Each number is 128 + 24 x the weight over its row's rms, rounded and kept within 0 to 255. Layers, rows and columns count from 0. Numbers have three digits each. The size before them is the row's rms in percent of the matrix's.

# layer 12 MLP up, 384x96, rms 0.197, rows 242-383, columns 0-95
101:138175122111096144091099144145132142140110119147134149119153103117147112133071115117129082148156124086118159093116141093140121120147124089154122131106169142122108158130137161146147102087125138132137098086108135142120109187153172123126153159125128185117096077117111100105108137126122111147
096:138122121129140137134116147147066144143135168118090116083139134156084149127117122172154126090112132124123116150117148115133112129157102127131162081104173161174132123122184160127141089127117134090196124133110111130160130131142154109158129146107113123082161138120133137108136171122129089123
081:175141088136146091097077132108111120131125151110137127105126151137100153139114137166137124133114130145106147128172161111104111104140113132129164125119126143104106126188136135166134148105107127164182138110163090148140159093142103113171162114126069088144108124169149129123143125091112124127
106:120144098180135116117133097099131128132125148135135151130114158104088097127136157160147121097134160098134133143120107114078138104115146106167143115132104135105107106143198105141120110117147112156128121134116115154143112108143083119166131142089145136145130083104184120123157130085184174131
113:158155125148089120098115144077120142119134148131144118099104133115146116131146120141127118151175117103127157114135128061168080124138117113141172091107170156152066144152147137144133121142141111122117076091130071154119137106124126127126160172098129157102117111129135137164135134136132112158
100:142135130140142116077103120145067130117050147141122104114127155099136115096109144147121150139124137129116110086130097137122163120116134096122147110120127152121087172154144133145141145115159151159140145135080106099116130157191137091137157162131108154134096116119129116132115156190127136135
103:134138154123160118102158074158078143140053158151117149116133144134140119090149113169102144144095115139111141117150149116132156115155060088113164098143116141140125120184157139135100137146141166129144137132108092115116136127165128104102124135138115106134117118129112146138156111132104161165
105:190145101179142125108176126085110111142120135128118119136129129113093104142157109166124117070093152106094126101140108139131156083118165119160135113135106143113108088118148146143132131149118116112135134129156126129115100098130113101171151122089159106098131092137165131131167171138113157153
085:137125120143125111137135139103125148112095136119118109100129138121129138103136131134185139166146125107078164184131129116137100126144106146104114094108132120168155157161191171084154156173072154138141138121144058115137110126139095168129105117147112142128127155140147127124112134119135097115
101:152138123127125116140105134130063155112131140095132184117109134109091139083164127118141120133074133119118126152171128088102135125116137132190161119115105158161131110126088158154083147170122137157126119133164104129133130142117136105106149130156155118134108140134161092076126113109170131119
108:136158111129204130079113137168138096133132138075094138118126144109143085135104168117118153089103104114116176074133144135142132113143125099102145128122156127136140118135134136131135119138094100122124137117091125188121124131141140149136114162133067145087123156142119126121140119141186128117
096:116124075135156111147135137148114108125159116101125168102149137099116127131125110115168145131105090094105178178131128154167095126140103141110099148139131126185116121167134180131122135092078103116139113114143090113149125128135105108103130159151142188126110170137144103127129125167121127110
118:165154130137159090109164137151128151127086146106143149121143148136134149126106086131108127152114053126090139129140133148133090089163148135108140142105140121136088141139134105135148131119075105137102089092123147171185144138140094094107140120106108137109146127140123142142197121135140142128
107:184134142164176128156108114120117174197139157110160104106151128104093127141138108168117104102133104100087145115116148130101144125095125106160150136147092144125118144108138116164182115127132138112107140163152124134103147120138099083131147118100119096108131103135151127136139183145131148118
105:112146096174143118099106121130096121141121122130179133123143152099134100082133089148126114147123146128147129117112157109127173085130133096119121122151151111086091138126115139148140135153142108135109129123126108148115115087133055089203141111129129134108130146124157128173162147182142115124
092:090142096133137077138116152119096130126150142116120141125143095093107152102130120107158109138145119090111116146123153084130119105131113110140164116114134129113132123127151191107133123138117100128190158142089084145157114125166104128103162145109168143109132166172177111116117177138127104151
094:131145114137146131138104117100134084141116146087133156115148082154124149142115136145150136132134121148159130141155139119140129121097151112171121177088114148151116166125124154142109100079117166117125074127132095145111155140129098110127184142091110094103099135181163100089126115166142150108
097:077135114151164098123129143107121104154162130135193151090093153136140137149151086146134140121099147111143153142157152155103116133122147122129103157137166116099066131123112153088104107130135104159142141115165098153136107124078098121146148117103154168139124103160141118146117136130103097155
122:140141120121154123111131148157099140113074150113132139121135171092072135137146074180152095127122099168089168120101151130154117099119132118111156128166131135177132153164164099133145137144115132137123075114122142110125168118098127098140106155120157153105118112121140100123113139109110168147
110:186133087164126123138130147101111129096136172151181137113106155132107125150162144158147122142118137066154148136148144102131119106085117076130101141155094135121082134123145110124198095145137110101127145124138123144132117131140098137151138136130102156153118150110128090117170124138162145146
110:173164135152099137143132131088150113143118142114137103113112139117094119104101063128163085174163127152128122119137104094132115134123144111151139157116126159149140168101166082119126128145158140123114140111150161138121128114139092072157135139100092136146097086120144103147132146086116156100
098:157126102134120153134131134134147141149097151150124148081107102084132145132122131143173103137098097073113147103150145099158134108172136105127122161172161194188088146148125161122110113128090126153110108120142122159133136144104124115108130134112098172108138135104162130126106119085124128126
095:130127165185147106111114095165143153121105105103146146115109121124143180131126095155202135169117137155159115122130102090139126115099137137153132139122138125134098200130152133117106124149138137128143127131172115115154102114117099122129133173088118130136155119107120120121115096118089152183
092:159135100187094111110112127130150131118110143099087175120130120117104106117115095161087128130155109149148132143159148092137119100127158136103149135154112096088137137143126097105110116122097079120138111153148173162135146118155080089154187143138159155146131110140139130097160156129134126129
106:145153127128155123106091091116134104100118114158151122114104128125143138108091123169100157123117093154147133124106154157115170125110122138138156122090094169124146156162123106147135106127113119107156093168124103144125123139140095132122181146092109130091142154147159129108131115137122139224
087:169150168144133128075167157147086141120099158149115109129163166138113094130115129126109135131163125131124110118098129087119139133130150124118152124124122137090117140130193162134125129109136083143194132126091135122108132106119120096161143156118074089121106079138128147137120126172113117110
100:169139137143168112141116142191109105126157145077112150121128108146086131124126122111163164099129104098139118142168168124119129119091145094135136135164161140171110157113120105123103075146089132148080146113105130118138132135156134108151171146119155165104166122134130094124101136113121136152
097:139137144112100144080128129148099144138120136110130095127133109135078114111109111156149152120160152131136168166109123078139123128125050133148134114087152189145114150139142185123109132144100124137116116117140113156089134176118097126183134134118097141129127135137156107130159120169111143116
110:141135082163130099133088114105080078099107145117133175099154104118123137113126142142172151131144118129096149119167165096142140106132129093169165131132140171129109159145159116143107101119118137129181133081153110117166121125190092146142132130143134119128123132167144107130147119123134152139
089:140128130159132127111120159111151130081097160102128097121176144092087116133110148142124109103150140145132114157099127134170094123127178143135127101118103127089133107165127106116128159098118108143170100121148103122121160083121135130181118161146104097112102122152124088083151175104152139142
097:125131122162175132101125107150101108150133161120119150116098221098124103114092124094119158136114122150070166114142142088121136134101105125138157091100102131129147106132146089137150138109114133148125154110135142110163151095111121134159150128125151153116128118106124146111146160069141154129
089:161144106148140114095143124135110133115141136166144149121117126128074140126142158136127126128129137121103153125150143123109110120096126119142142136138155089143122116117146129123135124171076122140148121122169120149163061141126123157180155091117188142135116102130090098122058127078085130161
099:106147118104167082124094073145117115119086129118135122124142150141101077092118093105126095165129120123134145135185178116117159146151120140169150150092125127143148103127118124125128141137104102144133094134207109106135133104130110151136125121125133123140176140147125104101137126094173154128
102:176135150128124115100127119132136107124126112084165126131133157144126141097130103160170121138128077096122105164134156111142159114132090090145117127122133158103089121109095159139128085136139122171105091145122113151124130130157142081133132146095088112122196134140163164146182128144142126132
085:116145090118143111071168134100096097115087127061143096129152161144116149146139131113152125163115107044118103127136148137128148111122149118133124137129153143136127113081165158152151125136096114127146143141104129152120105143122146147120125180114142111149167160146114124125083150136129095137
072:137119159150118124145073141148150129104120118125142149111142108147094140161098099174146124092146152168124181155127102103156112148112119135120138077140134165101109146196104139132143152155123133109140134125107082123133145109148105077157122113129080100119117106168142115112171145122132126115
092:203151119139163128082092132099114175150124109117108080117127102137118158123117160156165133112099143103137114123083113107135111108127141137102169109134131167121101127146130144157120079144126147116150120115099141183125120126131119125143145124108142173109172105157164139157146102155121108149
091:115133111153133113131102103150128122130130145157124176090112140100150136129141131124129075158091118121110158090113149120110181147151184163152141180144161108126101122116138113111173118105118091127151134136167149134182153098146176091132114127110123112102142144147113118100124155116097114154
106:135136100120139119145111092086143129152095130128111151115115147132100130109087048131121083156160131152143164125145113126085110128157094121170151159104128135175144137124113123154114145096139143162138119154117114110148147139125129126105108153090126128188124076132129138070111128116122148144
095:168137100156141131184134083110175129157154099104141131105098150113085129142168116182144112109099144097124139128122172073170140134100151136147153135135082114146143122164148121122154076145114133138149130142148120144127111126125109145126122111090100114131140103143119079103112116115160130143
098:126141148130143103115123065132137122108138137125145139099089115118118139138139115151140127144119153124164161124109137112169167141124153149134158163098141118153072122122158141054134070109120104114159106102142129142164087130138143121136171132103093133083142080112155121117112146129125163155
115:152185118136124085134144119132135137185127143148187126127140138119103140165117109075130138133133093168096144120132112142136102095089124142133130155107132137170119130160112116107127109107068108170141096126132141098165116165115134151091110158112154122096156113164096131122118151097121148127
090:130140098116139113163097111131144114179108121131130107116170097087117130103143141153156142115157107145135119116127121099118090125141143128161095144145116113126127093133146132171095160135116117124084150120144130153214146078155100135134131137139135128178137121154108109088121156078166111121
100:099139114157140088112131137143110121147157128140164186120091172062114089130132118153181080113113096136127135142111102127118164124155100144152166173087128137120130153137193124105119118116087120166140125152100125133128089109118118134112135148133131135109134153129130161145131128135147093112
107:153131134129119121136135140124074111111090156131151168119120145157116142138107139135114148116089095104115134111139168108118190107167165109159143192141160144138062117133133128150155127152118102168124082115138140145138114132148170114166143124098088108106140125128127139095133157106104130155
099:162141123165148118088091152127088116180117136116122110096129121134124131128118099161123122148108127143127126079166139123115095148103147143141129143173123131140108111158152134102149119097116097136167107111128116142102136085138155162149124171123053144139135113154107070178119151117131115102
102:160183124110116113158146095108160137149075143121097102124111125105142071087143139098085122127148132120119180119178107125114161098129123122122099114154152131162129146161122103117153113126131130134095113078114112118136111133154122101124172141139139141142151139146118180119137166167097108126
113:099167125159134061119167088134101158113103123110137162100112117090154116082151121162130107124115129128095161183155124113096149130115125170174122132122128143123095148147118117093105101143100131125120079120122113139157090139149123126134153154118149116130151101141147160103148098164157131122
096:160129146128141131130121153096133139132136120132112104069149093128086109129143081146123104125122170114089146103086147149107130130147099087177127143152163175149142149113138162130131108119117131131174147105158078126161147126126150074173169124139106156124141129138096127102114133143100145125
102:119123120153155098167104116111109137162159155128133155111131140119117085143116115104162094106176082150104192150141127136100106103091109080151129137112136142135165161141116100097133111115076096103133126139130104120169120153151123132121151185138137138145142153153126110134153139145162154144
090:180150145159144048087112123127129094148118105135119147123158150144102117094149111123124115102101135106104123145148120151108142120148179123153138111147106114117116124124143115158149130144113125146097113125122158121167149127162070156125152183116146129154139134188084135124100139147154115147
090:142129113138152128093122168111116125095114163138111180068120119118104114084116124116132069120098116084100153101136131154125138142172131126147172172160121150126124135144114138164135106135139145124167143109104100125134176121153142106159162129140114137134105090167110123110097114075114134127
104:154136105149132088131126084119158133140119154121111146096189131140111119103136095117150097180136107119075135126145122120138126084158164155113144140150124131157098115148146123109164107108095154122126094096168130128174169154135078143108120125105104133154157150159099140125121104150125164136
125:161148070172154118125098086134157111145101110128099145111165136149071139097092097158107126131123137073135143135168119105123128108156151121112136150157144143143085144150109161161124132134127108159123085108104090156119115147133108153166139142118103117104137140156151133116133157090136156123
087:137123112129099134108094157146090106116116148118158114127133167137078095074160095132159135147113082076121115157138134127142141124170143133147146121084183134103153156176126139159102134141128155120079125113152101140160131125116112117161119134117103127149122169141105095164138146105143143117
089:147123081168167134132090142104103115133129164100093136105160141104118132131114130178148111075093120158096122130147173187121106120114144076169127138133147099112140150155124106155149152114101118141124164126128126129152108147148125090139090131113103150164126128146129129122154173102148129103
089:131129146153153124141122097122172181119134129151091107111155127150121131118107138152131153113123141117134163130129102120125137106096148153148115107090138134169109122147094093111135082085129091126094150082166129155175156111148143095160167130076129165107133108129157128101138169107105151134
116:171161109130128103090119115129149140148139116095117101113137116113163126152120106155123160143131134165105183125165135104129114132105105112100141143169100127110095126174095123071090119107141139138148100112151125111170065144142123106153167118150108162082159106151161115137122130129136110143
091:160123121163151119126125179105135132137118116146120088095111076124110145116125084134133119104138126129156128160146162120164106122153171144127095142142105164109155097123098153099092121122147117148128127118134098147107159092117116125145163180103062171113114142163157142108152166139131133148
082:163129159150152156121134158141114117118098173126064078124170165095093112121130145135099139126106114135149110098140134152102147107114128127139122121119176121168072153139141149129144134133119089174128133106109127153147129128150156105123155157086105134122168072101125124146113158112126155132
085:184129153145130120093109124158102100112108115118136104136128118114147160148117123132102106121140156206125130180131143101149139122123097132108152146111127155119088131142167126123103141156117149133153085125124120098135138108145128086148125127131071120113166101156141155133188113083162106151
101:138161140136115124116112103130101140140135126125134127126114101115151054089043140130089184114135122126139171129127128111113111125149085116129137132081134157138125148147153145140120119135107128166140157129120103147114105126141094139090139173130088159158151115105165149116110122141177153113
102:130165124123109109084094120111082124119120109124151155106126146144133099136124096115128116144071112140125110168160121136146149132134092139173109100081117116132137120146121102153117178154110145130198099130175101087142152146124082138149121140108116149124172123174126114109139117113160137108
085:215146116148120140149118095134141127125112115137102138135129151122107151081127080168126111115097112115136131126131107117135129115136116061132054125118130143156129128134108132123133132116127108127172172136185128162133125119094125080142150136114104144148062133137124115132127136164142137108
091:175135165160140121110112151181144117143121115141104159125113152112070144142094121139136102137134137102126127150128098081170113116130114124118159145121129168105119159129148125095143146118123119107155133101129119098132125159144128097136136154114111082143111053122162118114146168059142144144
088:137133097117161100117165130085089162127127147097108120135109133139160129115142107149124119105076101040094120142163139129118104104154090139154153143140136110105151121130197134134159159126126164139118145151143141164148113158150149130103101153120111134115116171142138161127124141144122104112
093:148146101128094115114104115095163113123121137078101129130135151147105105139152115182145151195149108124149115125095140089147125094159123116144135106082127115144094083135180143185112120115093115148133118105154149135147118080144136128153107113112143121120130104155188127140136135115139146126
093:154156145149160134108107145114117126118110164080122112135128155112126106123115145145089100130117094107143113124142142153114153128134148132115107146114126143113129128131153097139129153045129050148152129147122123130121125092154123081128134174168082114108128118154136097129164186122116099104
111:167144126126152143130122102133109119184055109140125091114119137099137106120159102172118141152131142093089127145166144126140138094094108137106127096154091155160100107155180120150131089148098128091102112148120126115116130121156085143165110137152123128117163129165126121158113144146150114120
108:167154090109140118119123138134091100115111146099138144126132105129136103122106076125131161125120071143143147108177170131148106085130136108126145143137169143133113130109135130123123112135122129194145124141074128127100097179128140139119179182133116147118179100119142102135127113101107158108
098:172126128142137152107161139114131138131094191105148154123121163112111082122132114132149117123125128116118133120122111157147136095123097110207116121088101185107121166138143131140131130144127121142165110168160110130134166119128119133149130122086101090142179113106141145154127098113183146126
101:187154134116131081112108155106103117118161097138136099098121118129113110130130092158126125169139150164149105102162175088158087102125141103112149167137148128141119102119113125116154105139146135152118143111120122137127130114119110132147137215076150110123143117144149103123138137084119092140
100:134140094146159140081116159136104103121121141101138145125110141117116140140103129142174147133105107120136127126103192114155164118109141044159135166118161132125107157124141146140088078128131117151161125169119086167142108111116142120136095131123129087114096130118169125112143144102144108158
110:127146118125163097110122133120156140146105144111117134118080112094114113135140128148151140124103104133119151147175128108114089084119176116135088152166138140091158177103117168127117132145086122151125140060165149180147115093116092117123136129121104134152132105173159135118143110107136154142
091:162138126162112125099102085147136108127154150153102150120130168147102106129091120144104137127114136112134158079118093114131122135126151117124118103132168131124107182135141100122153133100133115155108123098147123111123133136166131088189126162162077127150141071089098111124116129109126182153
080:136145068140121056123127168138138149148146128093119112121135145128113125144082091144145112096118147148182130172187131153138109078152150133105135122152110121107146165126121133131118125114111153085129084136158115148113152131110096081129115158123109152142110134148155120162121157144127136153
090:129130104143134122078094150137156122137126153170150170126169095157127102104130103101100132123101095145143102168137116151160144083171135126189092114114162124121131133117123131132099146098086118116115129104146108123120133147106130143169172157131101121116142162160122124178152132165133155107
105:127131128149129117122125138137162129099119126113148128104151179149100104124160086132143109152126068127143144162111130142146129114174138119114143153089123137144093116173145097120106147128095129130137063102139146167134142092120108157112107125101141144115150133123200137143172139065141143121
107:142148120146155124116131114136105115102096136097107204123123155126124145087127105161117110132177081144127130175135135127119108099074132095136097117113139141130100136117127108183112128122180144096114123134133103127147130136179120115127169109113160138112133116179150094121108115144143170149
081:107125120127135147160107112122102171134113145177082140102134099100117120092144127152157137127131080185113131119125092103139169124111125130151125128115115114099134139170169078076128114114114104136154091125135136123137165153139112130131133155122149176121126110126165127130139113079164169171
120:133131111141095128153122105116078162156146154127170131108141096145120103118097106110130137117129102089139130169148106124074129115160132118138120165122127169173110165127139119144118135117095134173200159121180085128131080146115097106127128146069133128138136133118151143107122123122131134127
107:114124123143145141135115082111069138144145140120173097115129149125093137121137124104151130103147120120107134127204207130125137113143139109151160147139087120130113156149131129106116127138117105135124105079129120169132140105139110158103131145108163126100162137146167081116130186096142119128
101:129140120101126138130119124153121080087057145130140094113147146155114115085168121151108121161124088155126170118163148147177117114166138112081117154112130141130131141124125143151121150126126124136155100111117084108159162091160143120135121135161126119148131124137180090112109109151123172162
088:110168125125131113083110125129141106120090135097164129135125120155173100111105112089122145120165153159146156135146124123148156109117100163157099088138112122149112108121118147130105147132096128117130129127162076115117119095178069130133120110137121119170109148150166120135139151190171158104
103:129159146111173124082116138170148132176135131122093134105099134118133098084117102149159102129106121158143162119136079126106098114129114111105113148102165140152138162163136125104153129122103153160103132144136109157096147149131115091135110167150065159146128102125157099121104171137114155132
110:116156133134130136131095130160115135142125128167150146123154119098117070109087102126172096114111101109131143148180104140142181120136155137118106138082141148144110121157114136160115110090078122157094090150153125151091141153114087113138125139113091140151142103132135139095177139140163140114
092:108142043125129087138155092172145107137116147145132135120169122121124128119150150119164124114086128101122113166119123163129127121143164149184087151131148092135123138123127147139153125104115094146104101136181120123155137142143088127122141164112156140158144119158122087138110127102160166141
093:139143123124128124127143135090102146132041133086177114129119180106141078156111097143114139118120128116116148183146145132176117105102126126128176143109092116100120115120118110133140143136151165158167094122154117140090099150135117120131138149123084166140142096128134148145112158143138141113
096:125171142088143129097114160136082113118128169103146112128107094108133128148079156125126075119095129135138135134161125127126142123135157147122179145106101119107109121129120137125179114092149118163144130134142071132135121101190125105138162124138110118071122145149133106139132182117113091107
114:129136093166101114097166089116119127107127131086163114109108171135111120105130077145143124179112121144132148162142117133108125133089146110111170136089143144150095129146146157121096142171135132134168140128158089116110105135128111151128096172078120144142183140129155135149136097095145137136
080:120163106147141090110065089125115130113082162091120151132158085132129098141111130132104105151140123127097128099144148106105150138147129125152175123121112118137128093159138154115141084117141146108128166119140103092139119100171108139168137132135127154140117155138169101120149157115202147126
110:128128113134181130113142139103142126110115137085138134104148115140112145087108104163191111123147132136181111144141135118095158124134160085166129127096170128138131123141119135114080093115109154088096153149165097122151144120160090103130095164108121113111164156141112113115131129114115142182
094:132145143112120117109089088159103139157123125142137154111078143097098103134108139152083160180094121128147149100142142106145173124133131138152150103127106131152087144184160141090136088102116132117155105132138134140155106163125135126154146129132131166143126080110173167153137103142106140153
097:124138085134105130107102111145126103084087157128151133113171141147103112099161113142143138150112136155150106146112173129175164121165138133143161122084195110102115145120139128137137128178120134098132090102123111118140141089134104170130119124118140082125175173135133157129136138094142127126
103:152158104149120063093124141108119132128103147158150156107157119127128127114107150111146130163101089158091108113153097145118122105183100122119154078121126159099137091144137135119118159127111117120166104088148115131119180134144120127112140167099105165180144112173113121102135130125138153131
109:131147123177121106128104119134117126156114149141144167128073181140118145115080130125112132118157108102130112134123165106101170112094125080154155128073151111141088124138116143184098101117146101128127129168115104107144106131116143113171158111080137136126123127125157120144167146121150118165
099:148136101144158130127092113106109108134121182127128113124176122129116152092111166118153131083116107157144141167116162121115151091080155084154117149135125141099107138114120118156085157120123141134145138126177149166118152117138113119138115115141119160127119091177144087077132104090163144126
085:102131060132118095086097140131130117127129113156145174126119126121150111115128137160167108105141120168086152176166147142159108118140153142162149131119114141106144133161128090084113137093118121141164119147168119125129119104135082114174144111140122116117091131191146114103144138106129135155
089:133138132122124088088144116104092137161107130106128162129129121137116077136129099146169116162154120169162131152165135079104163120144115111194120160144132114150146119161142113125092134100125150120088092126138088129119104107130109159127174128147159107082134146121121145145162161106126095130
089:140134145135141100161162130185154143105101131108134126105136119140116121097123121163159102155129106132137108158135108082140115138113099161125083097123169144169127128146153099121121139101123135128115144083132066117133139125153154118156118168129120118095151083121101080130163138079093163136
106:128162094153125106138115145136152115136085130084118152119140122104120169132140129151153093160107153125096108152119098129187131123158098124147129147086116150122131091130121180122126101096105159132175115121153133147138141119159101124099163129114137167131091113171122068087134145112115145158
086:117139099150137104142092133118119121155123134092125104093155134148124078120146103146163127123140113153116139134150154107155129132109130119146123116101146104176155111174150129123102151111122154131151135123153072112123140132109092131142106125112115110150109146178121035121201139135154142119
116:162176058133134134106132099140152101115082122110165118124166106111124150111119142118088131157105154121116159130130192133166094114118113121156127107112121124134100169138127128157103148114143118133181079128114121151120144115107096120115131119109157158086143135129141085112118129112139143178
106:161127109151204117117125135092121152099118115102124091112153143128130095113139115155132138106138117127129168122138153121118119119162127084195141112102132143135093100172108129120123115120100104134154125150121120159141161099105135076095158183124099157137125124110180138127108167138120147141
122:138169113214133105108092078139110137102128134142125151133095112117125086106119126146077098114120123131129141132128160106119148105147130108150166115147147101121112123127142126103144124163111123104145121124126105151113075086134076109181142133133139157136153141119171109135126147163113175127
096:117145130142143135147138120121111110147113125083142116120131124089144070120105120139109123103146134109098172144135103139170123131170100144106109123096120125120110136200152138132064135132107150150102103121149108156168135107128062138110115132141126132122124138155148114105173096110166135074
099:145153169132128129150115127150131118155110109095156142124084098113139144145102094131129136142146092110162166113128078093137127109129101138152142162112116151141119130115155179120119099100094104166144107129133130115117114173126098121110148189108107130163128082103149097084133141148139183142
097:149153105109116102131112137141154143129157108125134117100154133147132131124133131130143134186171132139126136139147147069181120134107097174117110084108149125127094112137166150166073131095124139132168125087125101138101120097144143121132157133069130144100109103155114073111151140130128098140
087:182129116100181121151087099093180150125134141132124128105159134148082127114153121166126145158132095137097137099096151106101126139117103129109104108122154124148129081142171145169119130146133136130138123126136087154121125115105150102145098107128145152148114138127129108144183152082091083128
106:120147129085167128143145136119069099160094168140134148125122113120119077153118121074157143136105112156072150115124134123153125089133118151139120134107158150144137140136153137148102123088081076141134117100136131100182146146129163115135127124102148125109140158172102129121159141112141164135
099:127132127136149125120163112096142119156151149123121151126088125130108116136109150157161126133104072132123126146133185104125152125125160127157169145154090130132140115119138161169151093154066099147125150143207114122123073068127114093126113147109156126131107134127143128111125134096130114127
110:124134140101116105102118142150113108124134130112106135089137143140098090126125127142141158143123108137169127150151139135127119118135128104151112135079154135107090148126105153096146120081124113114164142063121127127157131106139146160134135154090121130161149103154181125154142220136091113171
083:132132147138140108100118171160075138135112141060152123137154129144108129145106099146140124087137119100104116187128152127112101130141069107132129091138120105112121169101127133130131119174119131142106159152132103137114127126190124099134127151136073095100176098121129150115148132133136158122
098:151139096132145121139127136131169151157160117112133113061128150132118097134135078164127091128120138128165119129146128110108110137141113144136104145141157104130144091133125121101115149097148154138185152118175118171126134116097114122186100119109110137136126057138126121168098150080115136109
092:110132087130130115134153099157102095140129134108099139115172090131110152122118138132182146151106114187119112123101141074086150135143093122151125154175145129128131134138180186152119126125114127162162150142130081115158081100129092111128105129101107120145144124158149110144118112138110124116
096:127141132170129125137161077076128181173103127136117104120185124120125126126088099132106168142138125105096182135134120115132115096145059120102149113125121154130116156185119124129111107124143136116151145100121097135144125096115078128113116139091113152133173136141122129132148118148139107109
109:136134134112173120118115098156110146150128118097129136076105141074113123106161073147130076151131155094160155152153098086110128136142099131132121122132137138154125163117124134112136148105101166163115137113158135172131116175093124102133135127140108191113137122128150110112129157102099172134
084:101128088129147133126092174128112138133093173111087165120142132133113116150108110123134131085131133180120148141138153134078159141116123099167180094148141106123110126174163123143142156094141109152122153171113112146111118082155079136149122105125132097131132120109141091142167150129122153113
114:158115089144162116108123109127098141128097121140182135125105162137101126101124138145167134125059103170098132163201142116098143130116158112180150131107150129160120163180144124115110146144084114138118093139122117143156139113127091119151152169124140113122124139150146130118109124141147140130
092:096175147103125113078079137115147102107078153147127112126097177115121103122145133166095132148168125118138130113124096091142120146125147134156126108093100126170131107113168128106138129134124122137153110118101117128099142097130097139115127172121057104147109094161162149139111129139147162134
107:163160118105141112150094144101142164153121142112114139117157104134113112123156098161115115147123084128128136115159150095134127088122096141105135133101134127096126119141122127156131148121117166155107127160133126138133159162117074081119171124115105081109201108187104142119156129139145094140
101:163152114114114136155131149104148147102082140140104115109103096146101146119083120109119152153140120130086111117182126073153109110175133141131137142162116133146179126130137172109153086122122140119126140117123146132131136129146143073125157140097083132145173089165141132100132121171098109131
086:183124125131153123128131108122128163102124142125121116134129146156114117085097129147109094131112131151150177151148103090167111083120149128109151151101148126094141146145139099134146131165140126090095120112122071129151117117169103102149180132078112123143136099113138144093184136139107134169
098:154133102127150145121160088113104112123104162121136145118109143133104138150125119151156125133090161077072191120120105124117145124122148109144168148131125114118116112103169167143157124164152097114170143110130148129112094120122128142159144125085135119127094132145128067116115140111128199144
126:122148146167152112127147110105081140145142107103159137074141111114122113101131091113097097169162134079080159130128143123135154129129096129131142121101144152120104167117120124127109090121109153099154133105113085149166091167145110157106155150127161123116154143144155124083171128103116143137
090:155134149135129065113090085122142096128134129119099156104170125165083137095131117138142126132103106091124114109133143135167139122154187122156115157119153123156118099122116147133101160121095123096160126106161116100162149136141119113157139137124164145139110125204099136110096129138095113115
109:123167168154140111069127140085136112153159154093116101098134138153140106119112144134128084174125102109134151109156112131142101132152144121102116138139114145154114098162138095119156099130085150132124090075129131165139114115138108130137184159102128150113139069156139095131139099140133116115
075:174143128139140109097155121161152131130123102117162118149158167116119092125132130140102114116118106087140140140138136171099105126161147159096133145117125113117080139165095146167104150108137113150133135104181126142146126080136114079144179119160080100120139115108071133119115147115115110103
100:135150141152137138107101142110146133133141142172147125099121138097106110130122144181128103122102115179137157131130099128157139129122117131073140143107121149151103128188116127132139134140069146144136089116121089175106143116093106081137109178117072151083125090150136131126131142098131147116
093:116128131102150144171102093113121131102115130161120143112138144131108131126100140124126135134094130172126155110153159133105153130087132129161166118116127128149102118199108132122108135081084095102128102125178073121187145143146136140105132118139177137124129107160166099094161113128132153137
095:140140077143148122100119129141098124180116074088128136119170157133079161118128124145156139156113139145111122097138128140102177116103143107133123129142119120132095128126152185128103124166080165111090154108121139098090123118121119144129107135127139089131148151160145075153140169142119112115
100:126161160119121096091137128127138114148107117118142169125090126114047119145074139139123071189118118113123143124126090124119137131138091146153159130104166120162124167115179153155103120107116106117100160111124116156156140081130125102103112168129139111153129127129143104136126139114140143115
096:136141104147154110149182096109132095105112126122149143117106130109156095081147156136139155113122124113106162090128134142157143120167175136132109111089138144181101138169139107100129132094083092133108168087136139137192119103116131118117155135127114120095098095137148132108105131160146139128
103:139136119107111145147142112102119147105126143093123141110147120142127130105109080110110149171140099087117163190141197092182135116118095112118133141121147146098097142138100135107128100134153128143116104102132146148136091131120129098135204137136084117090126127140148146129165144136147096147
104:121170126115126075140161125114142150117124136106152116118151126149141129125151094122150104121158116127138159120133105154137115077113135146107101136118175143186060139139102111137091118095093128109094147121142138141155157158166136136136171148130120106137167079175112112120096090121136128153
101:142144109136093110107108122132124135095135115108131110107159109138120116122157063157123122164162135122118112166124123068147152133163134143155109160100150101142111121134131102091121120107124200118147130114118095127161120117140153099083131150112122121137162138150188188146122107117113093134
122:117152138147157117125141079098106114119117124089154131094158177130102133084110100168101113173102142129107115121143159168166102127125119111113159138108086125163060139148131139138131107161143103117138116083140140119146143124123075148159130138087140138132169154130163117141125135096131131118
092:138148093190181105085140112121127172134092136106142130129158079123151105167147155133116142089140149104084135092145117136139101114126134127177155128130115114104120121159152104106124109130060139113140163148131118143096124112100120114117171163106118102111120111136138104149132162128148153131
105:096143149148144122104148134130127155098143151117150108105106179140109138164147097165158099123143112071138132156135161132114120121140127122108134175073158132156107116121138153168099149160111125164121101097153066147145102093111108104130102120102120135097111123135178118167131118112125113149
082:164123123132162136123130134128136122167091101091167167121126115139112118155147141116136122115102136118083079123138135149105134101151123135223127108123131130153096134129115148135124127074143137142145141080139112191113141115146112138110142162124124062141116130141137110138158161158102140133
085:167139138129126132101131105107126151135115140124166150121120136149104154118139082144122130145120111054149108101111148103121141149103101109121175109085163178138111171125127145182132134160122111095101144066152141110147111153144128075141147124121122164124158091120115147118110119141093127133
104:135129116154146114136079086126073109153140154128129195121118145093113125157124110128146090139104132174139148148136121104091157123123103069153172123149145137124137137128158123107107110157112114119183138169146121117107112107122101083161145130129111103158162092123150124127150154134129150151